{
  "n_layer": 9,
  "d_model": 768,
  "n_head": 12,
  "n_kv_head": 3,
  "head_dim": 64,
  "d_mlp": 2304,
  "vocab_size": 31602,
  "activation": "squared_relu",
  "norm": "rmsnorm",
  "norm_place": "pre",
  "norm_eps": 1e-06,
  "positions": "rope",
  "rope_base": 94600.0,
  "rope_fraction": 0.75,
  "qk_norm": true,
  "attn_scale": 0.216,
  "bias": "none",
  "tie_embeddings": false,
  "parallel_block": false,
  "extras": ["local attention windows", "shifted keys", "gated attention", "value embeddings", "hashed n-gram embeddings", "an embedding shortcut", "skips across layers", "capped logits"],
  "init": "uniform",
  "init_std_qkv": 0.0207,
  "init_std_o": 0.0,
  "init_std_up": 0.0207,
  "init_std_down": 0.0,
  "optimizer": "adamw",
  "lr": 0.000839,
  "beta1": 0.9,
  "beta2": 0.98,
  "weight_decay": 0.22,
  "lr_head": 0.00456,
  "warmup_steps": 236,
  "schedule": "wsd",
  "decay_fraction": 0.585,
  "decay_shape": "pow",
  "final_lr_fraction": 0.0,
  "batch_tokens": 131072,
  "seq_len": 4096,
  "doc_mask": true,
  "train_tokens": 890600000,
  "steps": 6795,
  "dataset": "wikipedia_en"
}
Each number is 128 + 24 x the weight over its row's rms, rounded and kept within 0 to 255. Layers, rows and columns count from 0. The size above them is the row's rms in percent of the matrix's.

# layer 5 MLP down (transposed), 2304x768, rms 0.0435, rows 1087-1111, columns 0-63
size [ 93 106  97 101 101 104 102  89 103 104  97 113  45 100  94 104  95 101  98  92 100  99 105 107  31]
[[112 107 115 120 104 150 125 130 113 173  92 114 145 141 124 126 146 131 134 140 148 144 117 103 168 107 129 121 123 114 150 142 136  99 146 144 101  79 135 148 150 150 111  93 116 123 134 163 134 141 110 121 145 104  96 109 172 105 123 127 136 150 116 103]
 [134 101 120 155 107 103 142 135 162 128 106 134 170 102 119  78 131 144 172 154 156 138 131 135 178 103 144 137 104 126  84 104 172 145 111 153 119 161 137 145 141 167  89 155 113 136 108 121 117  93 150 144 159 152 127 123 159 179  98 145 138 129 123 117]
 [125 125 123 172 113 113 124  98 146 139 103 130 129 106 144  72 112 135 102 133 131  60 155 145 115  89 138 164  92 145  88  79 137 126 119 130 167 128 114 145 116 129 140 116 108 116 141 143 141 133 115 133 161 154 118 161 126 107 146 176  95 117 153 129]
 [137  84 163 129 126 139 131 115 154  96 107 165 102  82 105 143 106  99  78 151 138 118 116  99 157  90 147  77 165 150 113 141 128 162 137 137 113 143 135 120  63 139 101 136 166 155 124 160 114 107  83  83 112  97 157 136 129 136 154  75 160  93 106 137]
 [132 112  99 117 112 175 120 126 126 115 153 154  88 126 147 144 128 153 121 157 120 145 113 121 163 146  91 127 106 113 157 147 131 149  83 134 151  92 157 121 110 128 122 145 163 132  78 143 123 133 141 136 107  88 114 133 150 144  89 144 113 127 105 118]
 [136 165 128 149 128 121 125 135 146 146 114 141  94  99 107 124 105 141 123 139 144 124 154 148 159 159 141 121 116 127 164  64 161 104 147  56 182 109 101 135 124 138 130 105 111 171 133 148 119 126 108 117  92 128 147 129 116 161  91 113 124 156  97 117]
 [121 100 124 142 112 140 140 114 141 117 122 132 131 124 138  75  85 158 131 153 101 144 148 113 117 155 116 114 115  96 114 131 126 155 134 141  95  83 163 115 129 151 133 128 118 167 120 167 153 143 142  92 121 143 109 144 130 135 153 132 150 148 147 137]
 [133 111 132 162 163 169 103 125 186 147  94 143 126 128 147 151 124 127 123  76  97 128 116 108 137 130  81 118 129 161 122  80 138 125 125 147 129  93  89 158 114 161 155 131 129 114 118 148 157 176 156 141 123 152 142 131  98 108 130 164 138 102 118 143]
 [139  72 121  97 134 138 113 111 136 132  66 141 155 143 160 106 104 153 140 117 100 111 131  89 157 147 146 123 117 126  92 131 146 159 109 127  97 111 112 130 126 135 115 138 155  87 142 133 104  78 133 170 155  84 122 126 102 165 111 123 122 132 176 117]
 [132  87 195  60 160 134 159 115 127 189 174 125 107 161 142 133 147 143 138 143 111 134 135 168 159 151 120 113 137 146 100 114  93  80 177 142 124 116 159 139 103 130 146 127 147 134 147  98 121 158 131  97 124 106 162 122 160 124 133 154  97 146 100 112]
 [141 141 139 111 123 130 120 134 134 112 110 130 132 123  57 124 106 138 152 112 144  77 176 131 118 133 143 115 125 117 125 107 139 135 100 140 153 145 105 112 180 153 151 151 123 159 131 160 149 124 151 153 103 133 115  84 158 121 134 154 125  92 152  96]
 [106 143 144 168 124 148 106 116 132 151 156 127 130 119 134 107 123 140 118 143 168 108 148 182 164 143 121 165 121 131 114 162 166 146 157 129 123  93 142 140  83  95 167 134 133 148 118 139 107 140  77 136 111 126 167 142 166 115 120 149 151 134 135 146]
 [142 115 113 140 130 147 112 108  98 147 118 104 147 144 127 180 176 111 144 132 131 133 167 131 103 159 123  85 120 143  95 108 140  99 132 168 163  89 114 181  79 115  95 119 114 126 107 103 141 139 145 130 109 131 122 110 153 120 127 152 140 104 135 138]
 [ 89  78 151  84 155 105 121 141 149 125 101 150 107 121 128 133 111 155 124  94 153 120  74 137 137 152 124 154 127 104 106 136 156 154 121 135 147 146 103 118 114 126 130 164 172 132 107  99 132 116 138 146 134 100 173 137 138 114 115  93 163 124 105 157]
 [135 151  72 119 104 122 102 108 122 139 109 126 101 122 118 120 132  95 141 113 109 119 145 123 151 147 132 158  90 122 148 133 123 129  98  90 139 158 132 159 126 112 157 177 107 136  97 153 130  77 141 158 130  81  90 139 152  81 122 130 122 105 143 148]
 [120 123 121 136  99 140 142 123 127 118 108 147 106 181 137 178 104  69 118 182 109 182 126 116 133 108 133 141 120 138 133 134 115 150 119 162 130 118 171 122 167 107 122 100  98  74 141 134 120 116 129 101 116 107 168 136 106 147 118 128 161 108 148 150]
 [137 172 107 134 115 122 111  95 121 125 192 116 124 117 118 127 176 130 103  92 142 153 118 149 151 115 146  99 141 140 146 104 122 120 155 114 118 152 108 128  75  75 112 125 160 128 163  98 133 106 135 109 168 154 110 129  92  97 143 158 120 148 154 122]
 [111 127 126 157 138 105 104 111 141 124 146 134 127  95 119 130  77 108 132 141 125 138 122 149 110 134 132 103 126 116  94 133 144 137 114 141 150 110 130 141 128 134 167 123 120  89  86  98 136 131 144  98 120 157 123 164 118 171 130 129  95 123 128 161]
 [129  93 142 125 138 164 110 116 150 119 105 149 118  82 142 144 119  98 120 178  83  96 119 122 137  71 126 136 126 118 117 126 146 120 124 120 117 165 178 156 122  68 100 154 122 142 111 127 120 172 121 118 134 117 124 143  98 112 113 101 155 134 110 152]
 [150  90 163 120 124 114 121 156 101 123  95 106 121 161  99 137 141 109 145 101 158 124 135 121 133 115 126 139 115 139 172 100 130 185 107 117 110 106  67 110  83 170 126 142  90 150 113  95 146 105 143 143 100 145 129 134  93 113 130 127 104 141  99 118]
 [139 134 151 106 129 142 132 158 131 111 136 112 126 121 172 110 153 108 107 119 126 143 168 122 131  97 128 128 140 144 134 109 133 142  94  89 167 114 112 119 118 123 143 118 116 140 112 140 142 102 138 150 138 125 125 136 133 149 155 149 140 127 123  94]
 [ 48 106 105 134 107 143 133 142 158 176 130 157 143 126 162 128 162 149 152 113 106 112  95 114 126 131 155 103 137  90 128 139 134 126 123 153 158 122 118 131 151 167 128  92 130  90 145 136 113  95 145 134 167  48 128 112 112  99  94 126 122 165 133 136]
 [128 111  77 150 148 186  99 117 189 153 124 137 156 132 124 114  99 179 136 134 117 167 116 136 166  91 120 118 165 131 128 112  76 155 127 130 146  98 135  84  96 153 118 152 167 110 118 180 132 152  95 112 178 180 119 119  85  95 179 168 164 122 165  89]
 [119  37 117 165 143 159 135  94 136 150 132 142 116 127 110 158 133 150 147 154 120  96 111 179 153 113 153  95 146 112 105  93 105 121 155 119 137 117 117 133 124 156 142 125 149 137 115 117 125  99 138 118 119 137  75 126 134 116 121 129 129 144 137 168]
 [ 96  87 107 141 145 133 101 137 138 123  69 147 118 101 115 158 122 164 156 148 176 171 138 134 100 117 129 121 124 131 142 130 104  83 103 141 141 152 130 154  61 123  98 116 126 121 146 131  93 120 139  91 166 153 116 146 129 123  90 122 138  84 122 112]]
# layer 5 MLP up, 2304x768, rms 0.0474, rows 1088-1111, columns 0-63
size [105  96 102 100 104 101  94 105 104  93 120  56 100  94 104  96 104  97  90  97 101 109 115  48]
[[130 128 144 128 126 124 121 152 129 152 163 133 141 141 126 129 105 144 126 134 109 128  93  87 114 123 123 151 160 103  95 104 161 105 127 120  87 102 150  88 119 113 102 134 101 134 138 114 112 100 155 157 121 127 141 147 141 147 128 131 117 119  99 106]
 [107 105 114  95 142 138 123 137 102 129 123 114 127  95 126 159 133 158 145 128 105 152 103 110 104 112  93 135 144 121 123 147  75 173 133 132 124 118 171 122 128 107 121 128  88 126 138 111 156 125 163 158 129 158 149  99 123 133 129 112 142 165  94 160]
 [178 166 125 127  88 129 144 137 104 109 127  83  57 161 119  93 131  82  78 133 135 132 172 123 129 125 145  99 143 100 128 176 121  86 165 119 159 130 149 104  83 161 142 151 140 124 100 164 161 127  71 120 147 136  99  92 140  96 129 148 126 103 132  99]
 [140 149 109 116 141  76 118 124 147 117 137  99 135 169 131 107 118 105 111 110 163 160 143 117 152 133  85 115  79  85 116 110 115 164 137 147 185  87 104  74 120 147 148 149 127 115 112 138 141 110 136 128 117 126 115 116 126  87 131 104 123  97 163 167]
 [124 145 126 103 148 119 143 119 109 131 161 118  71 175 142 146 156 100 131 148 147 131 123 138 105 135 116 142 135 101 126 113 158 107  89 125 121 172 111 161 111 128 117 133 136 130 117 159 103  99 141 134  98  92 132 102 111  98 118 144 116 133 153 124]
 [155 118  98 153 137 146 141 134 173  95 106 121 108 153 115 102 124 130 140 123 117 129 131 162 136 106  98 130 150 126 149 145 119 162 148 141  85 125 137  98 128 127 179 108  96 133 110 120 127 137 166 102 107 138 133 106 117 136 113 121 154 126 166 110]
 [113 135 146 147 112 141 151 142 115 121 146 121  81 177 121  90 127  96 131 151 119  85 152 114 130  89  88 137 109 127 139 113 127 107 123 127 109 116  96 131 114 138 155 111  60  90 127 125 108 115 147 125 132 137 107 112 115 105 114 183 136 109 144 141]
 [106 150 132 158 129 149 148 143 139 107 144  84 136  84 130  92  92 132 116 132 133 105 121 126 156 104 120  94 112  88  74 157 102 138 122 125 144 132 117 129 172  69 122 128 121 110 154 117 129 102 115 141 136 112 157 150 113 148 151  88 110 138 146 131]
 [127 161 148 151 127 122 132 107 100 158 180 117 140 132 102 103  99 128 145 100  96 145 137 166 143 114 106 111 134 121 132  61  67 176 130 114 105 112 115 142 114  87 126 116 125 132 138 102 110 155 126 184 165 128 154 140 133 112  96 138 123  89 140 140]
 [122 137 132 101 125  92 129 139 117 165 125 110 124 159 124 160 130 131  85 147 113 165  85 152 150 146 146  97 121 157 132 120 111 125 161 154 130 127 120 124 156 133 124 139 164 112 124 102 114 121  91  95 193 142 155 140 119  82 116 137 146 136 160 126]
 [147 114 121 108 135 120 131 133 128 101 110 134 120 124 141 140 158 129 118 158 123 153 104 139 104 132 153 117 110 130 118 160 167 166 184 147 129 142 171 129 139 114 148 149 117 102 150  84 143 128 132 151 104  90 172 196 123 135 110 150 112 108 136  70]
 [119 176 108 119 135 144 153 106 114 155 163  87 128 138  97 107 131 124  96 125 154 167  98 159  93 102  79 106 111 120 111 167 124 144 126 165 131 142  53  57 134  97 162 136 120  86 156 133 128  97 149 142 117 134 127 156 132 136 125 122 102 117 139 136]
 [136 156 113 129 107 149 108  98 129 142 142  94 125 162 135 136  93 138 111 135 204 134 141 126 136  96 148 104 113 116 163 155 155 138 124 109 114 142 151  98  80  76 160 128 115 105 147 106 113  84 129 143  81 162 139 120 139 125 120 134 133  87  98 141]
 [125 113 157 112 107 103 135  76 136 137 135 134  92 125  95 158 167  98 151 125 139 151 135 117 119 122 116 127 148 130 133  98 126 112 155  98  87 150 122 121 128 138 150 106 130 131 108  98  92 122 102 122 160 166 128 130 121 110  89 161 142 143 125 177]
 [120 149 119 129 128 131 152 128 125 128 162 114 140 135  86 102  98 110  93 116 148 153  99 151 136 126 118  99 136 125  96 135 105 145  87 129 112 138 140 138 181  71 166 125 126 169 136 173 102 108 165 153 160 176 133 109 135 131 116 125 103 110 156 107]
 [131 102 147 137 111 177 129 147 115 161 116 117  97 131 131 138 138 149 125 148 149  83 143 105 137  84 135 157 139 111 123 175 132 152 128 126  84 146 121 143 124 108 162 112  72 107 121 136 138  93 159 129 126  74 160 162 113 147 105 176  85 117 135 132]
 [112 142 110 137 112 160 146 119 128 141 168 113 131 126 134 114 120 164  85 169 137 136 132 152 149 164 126  81 160 125 141 105 128 167 168 170 146 162  78 111  93 113 130 123 141  95 117  89 146 120 150 131 112 118  85 124 119 114 110 140 132 136 118 126]
 [117 142 108 102 127 143 112 154 103 132 160 119 169 132 167 162 118 119  95 158  95 127 160 173  98  82 112 157  75  87 158 123 108 147 157 156 140 159 160 110 120 135 132 102 138 112 131  81 144 110 176 151 106 127 123 136 132 133  92 106 132 137 148 115]
 [133 141 101 127 110 136 139 165 158  86 144 127 129 147 153 129 136 138 130 121  96 153 158 151 122  84 129 128 119 132 169 123 128 161  89 157 116 145  62  91 160 119 156 138 118 148 191 101 112 113 101 147 132 104 164 123 109 140 151 151 134 121 139 122]
 [135 108  86 138 168 112 166 124  93 135 136 108 162 162 118 148 115 121 148  99 201 120 135 139 147 128 139 117 128 113 158 133 131 128 176 138  96 131 168 147 136  87 104 134 117 127 123 140 134 126 122 106  86 116 151 150 147 150 127 110  77  92 109 145]
 [141 174 136 143 122 192 143 107 126 129 112 123 133 112 149 144 138 130 145 133 136 112 116 153 121  87 144 132 132 103 155 134 116 173 122 118 137 112 132 111 158  91 159 101 158  95 159 143 109 138 162 103 107 111 140 125 123 154 105 160 104 131 117 123]
 [104 138 126  99 116 128 133 121 136 126 115 110 109 162 112 142 132 163 136 114 155 101  91 121 131 120 133  89 151 161  98  97 110  92 148 141 117 163 100 108 110 113 115 141 103 137 101 161 100 140 146 131 110 121 122 138 118 117 171 144 178  79 132 134]
 [108 131 132 111 134 135 169 106 110 117 118 112  94 131 106  98 145 138 118 168 156 107 129 160 127 120 117 134 157 125  90 108  96 119 167 125 121 172 128 149 130 139 148 153 116 132 114 123 117 139 161 187 138  99 117 126 103 167  98  70 146 146 132 114]
 [116 159 106 110  96 147 176 127 163 161 170  99 124 105 110 119  88 136 117 127 119 168 174 133 128 113 129  77 134  72 144 125 147 156 115 153 100 152 136 120 108  98 175  95 134 115 141  63 170 107 108 151 111 115 130 118 143 122 109 124  89 112 120 169]]